Part of a small language model's weights: vocabulary 8192.
Each number is 500 + 25 x the weight over its row's rms, rounded and kept within 0 to 999. Layers, rows and columns count from 0. Numbers have three digits each. The size before them is the row's rms in percent of the matrix's.

# layer 11 attention output (transposed), 768x768, rms 0.121, rows 55-109, columns 512-639
089:518534487468535469499462498530476480531481517514519506494518524563515509536543506506478506495541517560517509489533487460474473493508489485537497491505530530476446526522504533481488467525496492505494508520495496496459563541474484420561501495488512546459515486543508507509488536522499492497508445535550499506508478448441532503534473499549524503505501520466480525510458503518495499518519
090:542495495484508544486523504465497490515493510513530491519539493514515468522487515509474465457560485499497526479495473493529494500473483536529498546461501504494469502507488490484480474481471477520471531517514529466478474495521480494493496510520535483461520474510516493527510477557483508545439509477513463514516532475511500532557484491524517493481486514470484521525518505455516455502451
094:468503490515493479475490489507507526492525473468521531488491522494502507526523501485534456512549513514505477502540536507532491471487548529461520498486509469505515468558511530477540499475480501469530527494460498517510461487494491499463532486542495456456567522502501514507471478520534455552504490501489488450483492482484497535522496523506504507537459469477542464459475524493518510517500
090:492511511482491481513515507522518507523578495488508464456485510443539523474531504515531490514468494497465477495504502513449467546489460562527523477508528471502500501520517511492579483523483503494528491516525495473533443529492491513484470517501495542467475559498465555516505485594517477492494497495517526450494498559549515490491494496529469473523488497500457503532464483517484494503483
093:527496495495486456465563527513439532509511513499488465534510496511476471497536433504461486468470457465512472507502511508477522498500505489523535525501458490505501484506484495510466482498516498516483566508461522480555542499502505480500489479478482493500503438497475504516489495533483480563505470490509518463522519515488476509536516537478505478465544524481539523460550493472486472463506
086:475495463487469493485493514503484471486543467515486514486537551541510519522530513550489521507497487528525481493526480515481492486523500522503508498486518494504501476451461517453498500480521489497498516518503509540480528493538457562507507452518485452502486508499476504526479510451533519523489501501492470470474492524527475491469474493485515509487497458491512510473451509494482497524487
087:497538506486536474488509530530533504487525505513497514535519511491541505463479486479494486464479473551492513537514514484516503512510528548505492496487555467498503538504460474484514497507520488499451496475486502486509503483525461515496460478491515507496527525490483483479508510464519490533495548505486486499510504496524515492470515558515489493485484458499507451501512492492481519473466
088:515512511481513498517472514500516502531482506487519440487516510487487509491536464500504455501526514464487538514527501536428473506506487490541522538507517514533467504512470485482492537486494517520506505514510474495513465504538479517507500491477483500478504475516488442523493454501485525480558533509472479495503507545502496472440532504492504483508514506486522502498506490528494461531509
087:503463505479571516455474487485501519491492536530517538517559467505488519458528487472535472478469514497510456517522563473481479487506489479492492508517506522504512514531523481495493490491561494526500508522515470481511453514501478531494474531487451510534476514488522478569448523493498499510459467500505528545500488480511501503536498516470475500494509483503501507553511540487519523509477
088:518536488502496487541533492508500485476493489502509499524495471510517480524499466508521525490439506466526493456478554477464492505476475506481517455506499462477438518528511484514492543517491521471448483475461498492512522478480494525577468580504486502483513469540510474500530506478495452463481492520517463464541544484508510513531510528499486452499579553522519505500500493491522526465507
090:479505535486526515525478473499491474535518498506474514516470472494493461485503502534460510469455485521493482496511501504485490491464509475485493502519546511494515479492501474493516541446516498490487496499482536460451421494517448451458480487540472478551467465517548481529509514484477511518447563505475498516490474548481495519520493506483521498473515493489520471480477491498489502517469
085:496501502423504514524450492528464501507480533546499479518457514535531510529507531527510486530483502481500509474531506494480496491492476491548522494530532459508473460511525505487500494519452508481503476523519515532488500528521493499438466515503509521483483490489488502501491460484477490483445504512518462503511531534478459526516479512522491526509469485443496510520495520497532503479522
092:491550583508515468535477517492443542530479494526486474496508500521527505494548489488520464539508465479513482467553514482518554464503524552496485513486464493479497543479504477508519498514495528537514485495525500509490505501510505510524479509515474508474454487525486531457549482511544487522486489488483508480530566525533497509507484478474508483507542499470494487470500496510517513500504
088:515451490516483517525552450472483483441497526494527481471515494477532506511469491507517496487523510555489484548499520521500491478543452512501500490476480510553526457513480475502462532498475536504497482473535552509479490498425498488485506496460464482469526480525496500499505513467492521498522516472497475486493517491507524482478506440468527458473514462521518531514521464502520503525516
088:498488516488497498495479483508471495524467479541469480569519533531507535461499522527517516459494474492551499485488480522513536508514433467563483523524523507526461533467455509483478485512482455518511495521532522500496486511501469498525537498470522489478511546506497503476506509485508506496516524496494528492482512528495532474533505498483503507477509453476507497492509512524496480542481
087:483510537511527521482509491496471488526531524535488545538489529480503542487471499481491507479508459488522482481498485487496474463483540465487532526490489507519506515462494476500502467492525562487549526470467510485493491461504508521535505496540510536500524511539547503503507485502457513517521503477511461462501501502534490478480488497511531503518496456512505507532496548527490490532543
090:532504484494528492502495532492496529468527547474484489498464481501496506474475529467518484466506503554495515466511506524471484439493542486488500513463442501542551511478485533503461460517532528488484525509481518489542493503494494469509469502488465466546468508516547518448499484475461517553459458439538501512496498501486481473514528488525487477482511542495511512488504489488490469490509
095:553515475503537484494524451485480485485477449521484503496486516479473530543495487523538472499489523493514485523520490517486463503559514541515444460505516487489466567518501443480495480535509514478511542485536489526427500497503467515477478488562485480495525493492514501505522467496513514510481477498469446483470560518546456541511455481471508492515539533482531477505528544506515505518531
090:523499503516506483471510501441488523486504482492497482480456430503501510493452467524496467495529517483539503524492490491476504533468449473507500513526505490516421493505504525495481470489490486499498480488489536505476455514512543496505516507500477492496515501488514529524507499545526537478517491497514435428478525497449448476473521498519474484525537527536512529482526484501487505468450
092:503517476484496496513506513499496496510479502465507526482551478483450479494492507484455483489442493490522517488524528517507481478507551520505447472519440498486520472483490539462537494475496498509507500533560504527561462458486476499526540497507530465490491466509509497495511462515482499480495480492502505484503486497520458521507495482514494511541496497494504486491491521509495500519483
093:476492513500471505493556504478462479500517531557504531447456500450490489472491540503496525496505500490499517489510521487423477463536528510513498485519488490496492472499521500504484495535475507516512512506513479533503508433524536479484537485516534533465520510467517531502429494525494520507498480475476486465528500485524518485508535460504459514527465464448504496502497510509481483494514
091:517515489537505487470522477518553449473529479489476510500558465467515465470515491526515511503504506486479511536499535514513497530518470486506458521500482471511514481495485486510489521528484508484471503499470490461505501550520475497498506535535492499486493521493558501493442523483514514476450510487494508493512470472515505489502470504479490509543508584472512471506528541483518471538485
092:516550506540476480527504483524481482494463501526519494563513513512487497506513500517491475482459495503466449497471554510486474513493506483468476498471454541496524509523536513514516535473508516501504503485524496489483508519529503485475482457492495477530485463488493489470520511493507500501504512522542517496526463482525522523501504477513535542546529455508491518484509480524470527500441
090:528507477505486537516552491422494493548502522456520511541523507547487493486472439488498481457479475550530489493469517480528520530501497485501468510535515487512476520486452487480520497507531511463465472522524482512477536508464489496507478510509492471520497511496476518521469503518505528513477504517522499499472509504445500505491521491493457499506474542457563473531416490485457486544510
091:512493482483457524524515495504510535506486499466528478481462518473533433503467512473477480519538529512499574502539479489560461523520547471519473564513484503511522479491490497511478523512507519483511493521495530474486499473487498501528501470492466523479476508501511487485516471475486490494466493486505536479515488489492498456492525523518523461521488482521561498485511466540531513468515
094:473468457494497479503486477501521509527513473480511490498518486515499511509517467542513501533473441496485500509509528468529540501523488498484477537466504490474441486495487502448554523511519493521527547517493479545496523486530491493502485502491538429508507492512487521485460511463476459461491502539496501465494502516492509552469501461551465479536533520488451492472495474490469523489480
088:534501550497493523548489532463480500525500468500530470552488480514511520484470531521484491504503512472472508521504509497489486518536481503457545497503466486444474548514473487544488483519515497481508508495512501512528493530492494481486522522486494511505477506526524504486507485496458490489484551446470517542500478500462501476522504533456471533500482531503470552464464486469489485485521
088:505534468490500546506472470539462506515482495465485536502490563495535464516496517506501557516504486462488507543473519498487501476496456487491507518492513460475497492533540454516523499477486459539492524495514521460466477560526476511506483493464508539467505496498455486517521491512516557492476526502493494493537518506498482509489521504518512484520469505477486483520458499527492466492493
089:481506456502521491493511486506463490527486545529472468490486478504536465526483486485493499502506466503460496508481492492475500499457505449508421484514470498464483494478476470486522535519491471500519497494527525535513524484487509501507512489457484518509501515474532520480485486508529487457485502493487529500500470445507480502512506521514498498504508514526489501513507504458489527491485
090:470533491491483487477521484481482489519512444523488490503506515510499506484488500490492468502519509506492482524542521492521479489498497504488490501500500555452465522534483469498514484523511494493527490461545468510479471487481473506471477467538537474515535531535454526471539535543521515512524551478508504490477484474516542476518492494546486513525499592512467492493509520491543471513487
090:499525486453489491518529523506494536533497522524479507474497475494495469519501528482491499491504493550511472491499479459526482511471496492476491461480479511518454515499513481460474527468510492548515446493474463483521452498511514520440506530552430487492507452540505537460458519498460520533526491530479534529505496520511509505492483525529508451508505526515443515472523480559530506533517
086:524491501493509489491430478510529486518438483448500478554493503490498452542518475499476460529497492487486491462502520530476471491484503543479468500439482481520484518486496522507491509537479487548529500532501477477499501465509492495553526495524518450458507523480494527490508521458505484493524492528530521505468535492472488532489492497509501519551462470485489544521503473523510544553461
089:522468498457483489497479499485470444493503491507543525504524500498495504537497514543512471528496563528464521493528492531489509503495482474487538553528437473503540454498521474517489507474471475482515467518467501513506533481476527532472528478478470507525489505518516509490482464519482499486477486500535510502459533510465507491525511538511482503473484474510522507534497525457491503522520
088:485520489530526522500497502511490515530468494480505509522461533552488463516507512463480469508498445520462537496511519501537504549512527521496469499507507537483478563485491504521473512517524506474475479509533494477495507466490487483536491513465476482479517506529516522500480442491450499529527478525461492456498520510481487484503533509524524501506540525509522523493506495467492533547474
087:504509498497511511496506492447444530504489549494497527494463490513537502502478505482501482508472510468496475527491513498486516459479500505480530515507478509539522444508520476474481526486493525533506462493520527511469497468471510547495476490495513508509464486562480521502521500518526508539552516487512519522477485470476528488508482523489488451515481463481477516528506522474483504536472
092:478504506548468492528547502516490487501492512541528518454435511528506512523525493513513498482494500516533469545499498465497507551461491515476483494540521468490488486519538486499491488462485546490517516489465469509519508499532500461484496490501495497519485511502512545522524530478487489416467506510480472501528510471502519525537520506476477471505471523538531494512512510509466497494483
087:489490469487518525505500504490517440495494501549506520501537473494516504463577478515542497469521471487491510495499496503459499474483458471528518532502484497484514484466476466533488552489498491464508527508512491486530485490482501498502491487551522484506495497519474508494537485514475487558475506496512525515481487428514505506485487464494563492542510490480520489512508456508485573506497
089:454508471514514516518526497543490442472506500477518556461499480505475526504461468510529460506486484509508494472526462506443483519455501499452484520483512544557484514479496497494506501535505487499510469490492501483509483513503459470506479476491563482525490492502498471462488490488504503504522505479511499555507481503480537492495488468463524516500484537516520512504489500514540481477463
089:492526508531517516462523464494517499495503468458506492535509505519512516473507479494486537521475476470495528516498469559463491490490535495488466512494496482474500552560486517510512516475504501465481489541496476514476474476484471549536513514520493469464524475468485538501581498507486500503573488497551482531477472508524447530466524500463500489473518503497458510491497499467512460512521
089:444474491512450480481480481512495497503490522467488489523523532477530539529466514508472509501498499490463524532493458455519505517504531513480532504497472512487496464470494492441442498499496546452488506463458469525480519518474503506468528472451506486505501534492514527436487455495508495492533503515475488460506466538494512521488495505521447510454488530507487485549506494472534454481491
091:505484566501484493499554452474517529502484477530516519500477502510506474543468494499481530539457493537499515494508534466466525527502535532497450509448481482504508509465476483491492452448437530503471483492491526474531512498504493501476532486487452542461485520498564528520504508476522488511478470493528441498505473476481503511499474487493482441482505446511514526526538464539489500517482
088:477491507470453484506441498519503513521512507472519470500464494545529504531522489465504499488486523528506467516429483487502527538475520477518509472483500532501477539497489449458499478538531502503498466497495505519506534476463455498501493500517483516491507500478486505528472561487475525545483471509493512509522489498524483534502536489459506473514485515518495525491488554474489451492482
089:471500521477534481530490480479500533553531499505475506504438485495521519518482503510461475453495496460483472487492506506475521478534503478523504507487537514477514529501518545529489484527522466505550508516518490486516495482484491496529501500487519484495537455549484528520486508481511528488528441530527505504518562482482493449484526500537515503482514546516468493515517507560516488506503
092:499468517471531501516517480515555485488471500492522499524492487507517457526514506471475516513488522477495499458495500460512518502511534481454511524523459500538484568538533482510486530475493505510470485500490520476493467468477515491539518528467503526489477481513472453505494518500490474500487513499487533502535506515507497495485510498476465524499486543473505537482465460490531509517494
094:538487485495529472404485500499522499549478474495507478549461521519508514495515511475470514539530483485481455517520447506487520499499515562479529523515477534476485415465504515507483518502431510506525513543479527479521506487525508524534505462513473495495498486537489527531513529525508520529519484495476526494487466508493457501491515499517522487527505472481514512517505486496516493468455
087:518464495500493478531471540509525499502479484473472456541516476519468484498533517527461483462506462521518536484513475510479493484490488467538415476494495474522492458469500510522447512488484484477512462474491513496502501507506489486471503513463536517512524506522502528509481496503490519507484414520509479500478508504478499524528511562502492472490516546516540502484474506478531507545478
089:468473543466487495538452502489495519488533518510512502533530519538485492511449507525484501487484512459520514508565487492492482504538495473504542510524454516484499503493509485516538500506480530509481482497512502447510475459499494443468529499475540487536460533483491492501480488509503526504484522513530456540525516476557440532504479528516536466494494481483464516441489487533498526526483
089:515484456508472491544462485486492495455495514510504502492477506472504480506515487540549515473464493537490457509477490489509528527510469461518525531503491499517505524465472520510489491488526516493546507501484494499516503485520504502469582460488557543519490485495536471468505490528494486491472518500516484496562497503526464528499494478505503476461499452489500545492459485502471483536525
089:481498486515544532533531499483479533479513547517509503468477490521475490502550472506487556461487478498502510502477552487485480492493510501499525477491509470478497439534491507514472511501508512511485501510496514466504500474496534551472490511470517521502503481502505540539487476457485482517497499499512488509490523530510503479482483467539498470513453481491484503512544445550538549470550
094:492563495463492465512532481507519504491487535506504473505498466519505520455498549510479458437517490511497501500503543512497495544508529545496490488485473489487486483504536452501496507486483507500529473464528489513503513508510500522491466516486534463502487527480517433542532500449490474518480483476548474510499523490445557489468493497533515527531520464486494485490503526485509492485484
087:543488516542503467530498477505499515498464530503496520545501468520515517521477474543473522480478455474492497451529505497476468519544486541542481524487549476500508517493516492503532467486495486481524527470484497483505509464515507526476530464519526503533529530515486474525516499521510459542527497544492477549515525456514525512474535486565461504520526467465514513466502513459531493503491
087:487529553500471496508519483501536463450541544503474484479453482485477478532462564501538493529493492504517466455508503469563502497456520556467466509525479489523494544523479512502508505460516527526487510507532466511505506467476507471525514495502483545515561497525506477549469484490461502469488504455479501506525518485480511481487506485524525493482492513549501459475513531544474486525526
087:567535477557497492503544474519494486447504474485500490548537483499527483513527490508487485484526510537481515490494476494498486452484529493489529494482465490514523512495501503536481487469525408541484464475542481495478424488526539474485487502485506538537464514479536499461497499496523479491517532488450504474485547542497512482496460505498503519509520488492508487505470478481500524487487
089:513447494515480493494519550483433504451460498521507472485520439502493486470487535549497493525484501504487518500472478496513530500524497507477478500524490458499519543489507500525498479517490476463461485462456533489522538504464518452513496517513499500497522502541532477472474450473522535487505473533480509474511510484480486493501462529545465514526517493524484535503516508495478494494499
090:509466525486516463516527458502534517459508534529475531494507489500509510496464509520506469477460484504455458484461490476503532553481503500486541520565516542494523557486481515500500523473532510538490493518524501499501508533503487509493491468518479481479486497491470498551515540455515506474448528545566499492474500522428516523486551517488486509461458460507482486466497474511468508518509
# layer 11 attention value, 768x768, rms 0.069, rows 56-109, columns 512-639
094:504491496501533459516494469545494461451480489505455488557514518472475512499492517493501547497478509487522480553498510467474524506550493478519547503568481506499500517495505506474498465518478478505496483504476512514556526520499487511486506438446484512536486508483460541495509470481475461475518448474469547521439521516496503446442523486486478528482490483486506552509487516544480551466501
098:503488499464472496483485523491490511475521511525498486494481465508522523455483502512450534479484492557469505439468488524478506483521436490532488484512472506508493477491549499501480501506549536540484454500535518487515548524498509486553465478496534551513428504491466503489507490543496490520509510505489468552539530501498511539512514488477495479471506562497474506495545559480497470498476
090:468534474497501537487487459488492521469463504530490494556530496538476502502477458536464501489508502487497523510507487485529530516480530459502502491514522516500517504493453520509465515464493514511507492459496526520480553506447479471479514501519480462520502502522528462483503502435499516515513501493528522522482499460471486471498507490522494502490445480508514485491479541492524527498529
093:496464516503495499509464522501538498487508478550504492459475442464494514498483532524507500531520546543482520485510508475502510483486516474506524479435504517468500491485492518498473539447514477543531491455481456516462489525450458471552528526505510483474502505515507525486507501508511494444449523506513477494501507471524532480477504487507513496497462486507477535499505537547514487527459
088:511479537490479493493532462469519502535502507509519484492479482472482475544448513483510490522495503492485511449479524494551511492465480509502474491496498500499509529531501511496488456497484496473509505463521533480528482512475517483485502545490495513516499504480523494493522499533537492530498499511509518507501492467498486487532543442541503497444495508498512473496533524481494531481477
090:476502526537480544510512469492456515470481480460515505469474517497444517537500518502488525518471514428493454470502476527433471498481464479523489507475502532491483483464508503538537489488492501492538496494545479477467518529507512477488560541493469482475518518466544492501492456497505567488458471482499495491477459546513504518555482445466462542518483530511501515513500518517546525493497
092:506501469486513483476473507500451542490478452526525515483502507516510508505526523501499546541472509566513525485492476488538530500474499519455481440489501489504512507477458486532550441534519507498524531521461520527493522515557528485504515486543492524507506490445484541519508525532494499546530478511495510486508491509475514518542462536502481497480451496484512509490462482460482536492481
087:521461559512490495565514508530464464506507455475486480421513525487482451502501479512475527490507527503497484477543476564585544509489515487530487485471511486509499492462484504503534520494460491485517518484503512520545523502489523486499448499534510461473525468496527499487513546515516532473516482513472532484524476515504460511530505515496483469506471495493468540479500491482436477502529
092:490505523480477522449506539511516511501456500457500492472481479528493523500490559492481521568535473538461532536546509515521519446515517528540509487475510527497530507432503530519499516505508498510497489516537487513510491527500487487476504474500484505476513529496497526503475531524541522550487511465517503495488479482546509533496503480496531562527450463510454508504499526549510443544503
091:546490523518511518508504480526454523463522469500523542531517501524495540559515517482536517513521515484450505528511531504539498546551511502477473509471483461502484515510495502503491505528522511501518522470501516490553557503489499480484494456504536472487496516491464534503472521475479485481622481486506507485539515494509473515497491527491471513491535481476497495509535513491460528484504
088:495488527529480516527536474472487462464529517481535523499519515516499507493516504505535488488502466521493494491477481441516541517510522514480488491513485508482538539550494486547463496491514465530547522463509507501505510500534486519563526481505498511497479521517511480508512539507513498493469503438478507509456458520479543441515519458501464469492488458495483477496487503513504519484493
092:497475466487491523492524515509512457503535500486500508512492522500504473519453471487472546458452539496507516524479475524503443534535500465468506502462543492543500489498512497489515509522498510471490462515524522517539470485510508543461491502506498481519555528481554485527448522489515529464530514484501517516473478485451486535496484489524502533494463470541519519485468492497483502478484
088:506521494516490454477522476484564495517473514540488470482460537524481516462499473481479528504474509498500452430508448490494499504455550451491494521519540466494486494506513550475545483522498522515505436494515500524529478495523446490500442495468537486535483497531508507496477483542513487460531473527484502516529518516561478544518519510522506515477454475530483484486496511502507502472468
089:534517504500528473504467525505535546504483521452506480454498508497509524508547459499483495526526533509449464498535524504487451482509485549439480500551476497499525520518526529521463478521545545464528530517446464509505523491456534484497466534515508491503519460489512528574520524518480503519532516482495490485532494478518492474500507529507467488474504499479536465455510459494459566498505
088:532444505474474469546501536520513520476548484516551442489501446529489523460501492552514500481508502527484514456510492519505510516516450511513461477499530516486519490525487492493503489542489514522480504480521472478494526566505498503505531497498481513501498501490479539551491512466498496487458508496493499546535529471485479486533507485478472506491500502459481488464470452529502515475506
092:530527490523495487509501466479487522479495467517528493506533513510478468536505497524491536507481494449526545563487499509523577538519526507506516492528520476504473453474541537495515495506481514505498492507527495510506471496495494528496530499512488536488515514475470488540484493520508508463560518542467471495481505491501510527471544532514539488504483483507500489537490519479481505497490
100:440443505495466543496527503484529502514486556460503495488527498511520495523476528496503514494502465500508546560511518457516534536484503471486542532511497464489486484452540491480528512466489502525517468473480516507529455452531462467462512521485511515526479540468499473513495541448495483500486520535514509507513442509464558502529528552508485467462437550445493499499505521472531490479474
092:445509519495465505491510504531532497497532502536495514491532523521533473544538553491509534506464470496499508491501513499542491484540525542480501501458530499479543484488469527481516473528509524519496513505510498499495503457520458507494468511516495477498510515477487471481495519493508477515502492480500531548510492497510515527514471498520515483504466517528511485533480543527530534514500
091:505447501534511477485492530497487523514509517484498504472485520524480515511503519496468541517536526515489497510499482481478496489478473485506522471464600508509455524489520440513468493498453512459498510499478476485462529535511492504473469479487509519536480550521484470530479508498518494512497539512497511446489539505447526471512492485508469516498506501480501506445509463496513512452487
095:538532499420496498567472516521503520511507506451500525513506537533438505539500496493498493484534503482518490527464491506533541490478503517455495502512493509513489509519486497486499458511515464486461489515445534508490556521457465507500457484467495457563434510551473482489518491479527461459510509497493539531487526498479487491515517540504535478508541467522484546502437490510524528509444
090:507508497502473482507481508535455528484490494528545529499477482513494490546452482488515495459478500499488486447472500473504513511466497485498491475531527518517530529525515502521481512465517448509480489521498528503469486492505484518517519483484503440529508504486490512542487429519509517503519459487503499490476526492478467514525507512473550480472495493521445562411516489526458512461471
092:525486483497538500506480523511512551488511462451463469481463521493546535486463494506491542500486466512516518480558478489482535522525527493465536500518486477527504485502497516483472528521514463532544527481484518491511508504458520517536495523480491487506494581480480519482527525499504500509521491469467510503481517519497496521475496457512446490472491517495505519536489476478525487457516
091:513495532553501488495458512552484548473519485496511482482477476482539512508509535552452505547508492475477494500510465511460461495502467514503517482489509532489534504515557473472496527496482467525512520513492503505530447462519481508449536440535533470506499465502529480511538462511490484495506496518445499474526514462557476501478518491537503526501502451524440501510533506490497519507483
092:509503515551522464467547529531519496488471516512495528491470497517472520503500492517518506468507480488468458527462487519438512532485448516488468448521490471486515474485502546476464480520479476553469492452502489509524508522516502470463492510519473522536499515509489452495459493513476496482500517513501486516487493532555513498493458511512534520520508464491483486508442501479489490478495
098:476558515493487503497499550496510507490496519462497483537483500469503465510488471458515545500517547483479461540487502560473494474490463516486498471531514486511493539485533487524494472473493485493475486507515439470518483497495492483534514517556497497498535480512521521500520489532487531545502522467549479497535505522525500449514538477431490535489435507518525501502517503485484478482554
090:526512483515474510449493494513527503468480482482501560514529506508478490475521494516494527463473494547474465485484513487490487525460514535502474524459453535558536511468532507491474490475487519522508491486512514481482527460473471521523479487548539521468552473467499529519504501544528500481502494488500456461502491498521500524459502502527518490513600526498536501510450477528480509495499
092:486468493502495462491501534479526508471476507511507491501491483468537521510518492472497483497480478476549494483526469500490527503504510526498465485507515558520501517479506550494481498509527516500479493485494511504530542497517504472490528506520526471465493478490522528496502521464489479535497475512491483491468467449445521489512504515479514502488522503539504485527515497472525507498497
090:510493518487458492532500495495510513504519490502522502508512509511496480524528522470486448480515485482496489461488524492547523497516531477448523473491510469479515498508501551515497489495509520504486476477474476452515457504515506499522454525516508565476454477499533488481493490499492506534497493481524485489537508518448487523493535501523455506488507531497529478514487488544509513470523
093:527474498519443519499437545478513486491499521467478535491468495493513497502497507501489518511479475450475480489513522492491495500497506493523508505492487476476500557501521515488458469475508527482475493506471519509481522524523519502563493529509502525480477498482482497498467492499486505446476473524494512493527492495452499530487514512481506449476488510491478499532487481521465526484537
093:461490502487509506489492460506523480467519493481489488491501512521496508511476491474498490475466511491497537550507529489499529510520521506532506506508539506460537488505451488516551471484525493487511493495506528462442518527542501460502523470537549506473568564508487541499473492452499546491477545465496480488502476479479501473468444480508521520489517492481508489534499531483467462474520
089:466565528486475537482520522506504514534525504526502514479534526542510541477454490465506518467483499479521523498513491475559521495476489525532553496534500519444496509505478510509509518511540517465498507505523488538485507535515505499437495501480452503520542475516500488517522466515473474537496491508467490513498487476495508464559485500466475501480538554525492474485492461480515513474503
092:509507523501539497495512491500530490515479469494450533486490507529545484483487490456503513505464494461555515540446476498520509511508481519522451502504551493478474522514482474516538513528553532532488514524539466507466484478511468498516479536497510497492477487518490461477494526501487514542533536477533480510553452483513489508485512471478472470521487472482509493485559480535483493518507
091:492476503509429506485499556506493482476529516543473498542542479432490482480493466486492523519478502499517468522488513482470516490559489509494500506532492527513472505506484483470523463488479488484524540541450527534447486521494491551480499541503528516537494475496486454486497505481555517498479531544490481524538523514493489510500510482495483451482463528484487496515489521469497459478530
092:460500465490452517554500461540520466500470488493464461479521484495473511472491496495466493454506487543511509527456527494476495511534495500529479500503522467459480509485524518466542496523480461466477549518511532524506519502507510504541502493479466535475509498511531452489503492474480463484511508514502471522552512504518490504509564509476523521515520479478509485495515478519505515495523
092:510500518485512501486534523487514513456461549492509501515527492510485462511475527466449493478525502537500544441495470495478511487495485508530533470511494498478475521461543513519481525512511460502466487531505506437523467477503545492530489491493475455514511486494470447481482499532503514557515458536475501501514503566476469523486458488497464496469476479426471466484551491486527491496517
090:474479509489487511474508502523476562504491467474515473538497541511497483534500530449484524520526476491501501499471507471562507560479504484506506514529503490536505511491523499466477460523515464549531507481456495495450436484491516501499516501496477482504488486504532486553508541518517488495510483492451520496488505539512482527485472526522502508485533501530435493487475505468505463507507
091:524530520476482459508494523459517530497509481500507490483473491510503493479519482506498498547483516518524489509499499456577500484506493511534536493496452501509505521497485486453501562491471484517510541491505509512543522544495522500502544504488455487467496467495471495509487513515510453537487506495481473440499503479529511473517479505528489518485511469492489501516502496507446512497531
090:516512461473483537517493506469516493511491539506526515505498488535478511556456503473488504509500493494475482493492523501502500517508495476476507522512478516528506495498515495505490532498477509555509489516512505531477520473520503493490518513481538543488456550521447524480464540528520501485470417514486520504505483518494532528541444513505478506486513523507557506501475494509516534548517
092:522520483481520535523521471473525498498494516486505500507492467534510450527530490496528538499511459512513454497512564518453507495524459508492488520496512510548479525513527514528539497523455472547460476547485551467504494481500510492523505521500485532514484484501489505543483521522505498500457505497553524522507505454465476476540565537509532511559509483461538504469523475494479478501519
090:516504454455520472487486509520518472479572542458446459472534474512505525447522471517520482443552503486537485472494486522536545452505476488482522500549524520510486510528541502490513491551521502507492542519484487481519456464472499489516491526486456504548560492500466461501452475509504489535488525512520542519489505470503516477492528503512513509541514470472441537467495451486512504470473
090:519546498476506504511532476477506507494546502518456524480495514491521511489523479492491470512521493498505546481533509490525497463558503496487495478502519511499536489505505525487490514465490477495525514500466533485479455518519482511500477491510481478529476509511489470545494456502479483464501521506534494514491468504496512464491505492519520554498514500513511482507501474453507496508502
089:504502453518491515486490514516472502453505508523506508504549479506466522467499541510526508546504494514530506505523522514531511537526532537492521511521479488543472490489480495486506514481498539498467496475465493537483472496524557482481546489500476502482482515466501482491564504475493486481489570487485462496469479481498490523476482534471464486526514477512505506506502509490500479465506
092:498498490549511487516528515506484487499514479491517537456526466484485508463496473506516474495482472541498495467481543511474476497518497477494510459471514477454500473476479513451484522487533527503514552518489471520493484498517514538482534505492511462544542495507477515498469527504510525474510524464474454488505502532552510491501501498501534505503518501467507498536501543497481500484512
093:417513522488488521535515488479512548491536508495490517494484498491515506499466481505521514500484490525507518489496573481546493502481465491504477533498476451485508528506504488506499475497521498486489506503530463557457501487483528462477463517488479512483453516506490490484486478498521507503496498556528494512541495493504512519491474542510520504486498523519518458473496531474487488501550
087:486506518501496497486548503504553487526519553513496529493434487519517537518477527489481478530458511500472456499491515529481530489449515529462542516504510510475513509533504477500520510515479528497524568525478496493496463504558507510498506461504440497471498525484504509509530519477553523506478507445543544492532556485512448512467512470463448489516466507486489486471522493518470471488454
091:509526509485517501516539527498473506493517480482517495511461475432529493477557481490530508533520518528469522463443524518495517518508500497470485489507511498505489500494491500495468516490518481526498524495456521504536471500514500552542450515525441536483500517474471514527508467496496478472491485499459495497514535526463507476495506494469486478481495528494522464536506514483474503512527
091:473521515490535527460503527548484490517497494476529496504488456480511472456497500453441496506514538436491505439503500462485448482449462532452503484531488490490470524520501454451499481520456513486414500533498505530494474541505451482529449504528472497486515486534505501549477479491478508500516496519501486492515504508505536474499488553497511558534493505521477499503515508514524544464477
092:534550477498497457521496521520527496469502508500497515520516521487493488514498537512534494537559497466460534494541469532487473448499496468495460488483490506488528518508540504522512502498482494520508502511484504515466493555513466470507510490523521506508486479497486509521478477532551522504495478502463517444512511439497488497470514479460493515515511496493506495465511511522467489496478
093:489453492510498472489492476484483491470492482478529486482565522500492511541516452497545542535487509514522487498464491469507531509504519484490507475493524551478494498517458504516517498543509512487522493512478502473540532471478526497478528476518449525500474449503506537474509564498514485510546498510449508452493485479530460534540479474499476540489520509512520505435508514472540483507517
087:465506479419506512481454478532545494511491482460505486488558529456463520492498521492514497497497514517473493535525524490555496496464495511472509534536498480533505503497486524506457529488505493512452500508506560508479508515520469509493474478482462479492512453459510515492517486467471493496450523523473508500480467530489500530495495503451481476543511488512487502479508524500492492493500
088:475508484444518538447493513487490477503499465527521517488494514507513498473509457470473506502494483494491537498507544495470502505559481468564511490532516481481493478523482480470517480506535464505518467498473495504502467515509509491453454503510516449517456512506497512482531478475518489514552501525515503489494479518534482497496513513482516494521470497480492473541484529466504505462534
089:499486492502485489472475521486517504534492523480502500473472473497510529470495509518549489485488492454525511483515473455501473534494481509528480476503528505472518510530474522496531518531495543552524503523483524482526522498568508494539500477573477511498517413437496501503506526530471520524497476477496477516483513488485457512528521510522486497491502485522523550475505469544497521521547
092:518525533498519494496471464509480481547515507433519485511470507512500560510519487491530503520471513483480512482504499466504498490518517534518533512502493494487487481472547529464494528506467489525569551502498485499460480490498498553485484520487518512519514502485504555503484521451499473486513485454490448499508511467550481506460537569442529539525509494501517506511496504520520487487480
093:505504481529528518486497514513470496472468504538523481490490493482499492506490518484530482513456493456522520554523488490497471455474499490490509525457519482452487491523500484513488506506498478511501536483489550513453500467470482511478551476518537521541502494512520462476474495552482477515510459490507550476492535486562477491500479514494494536501508461477522510509496524501488512505525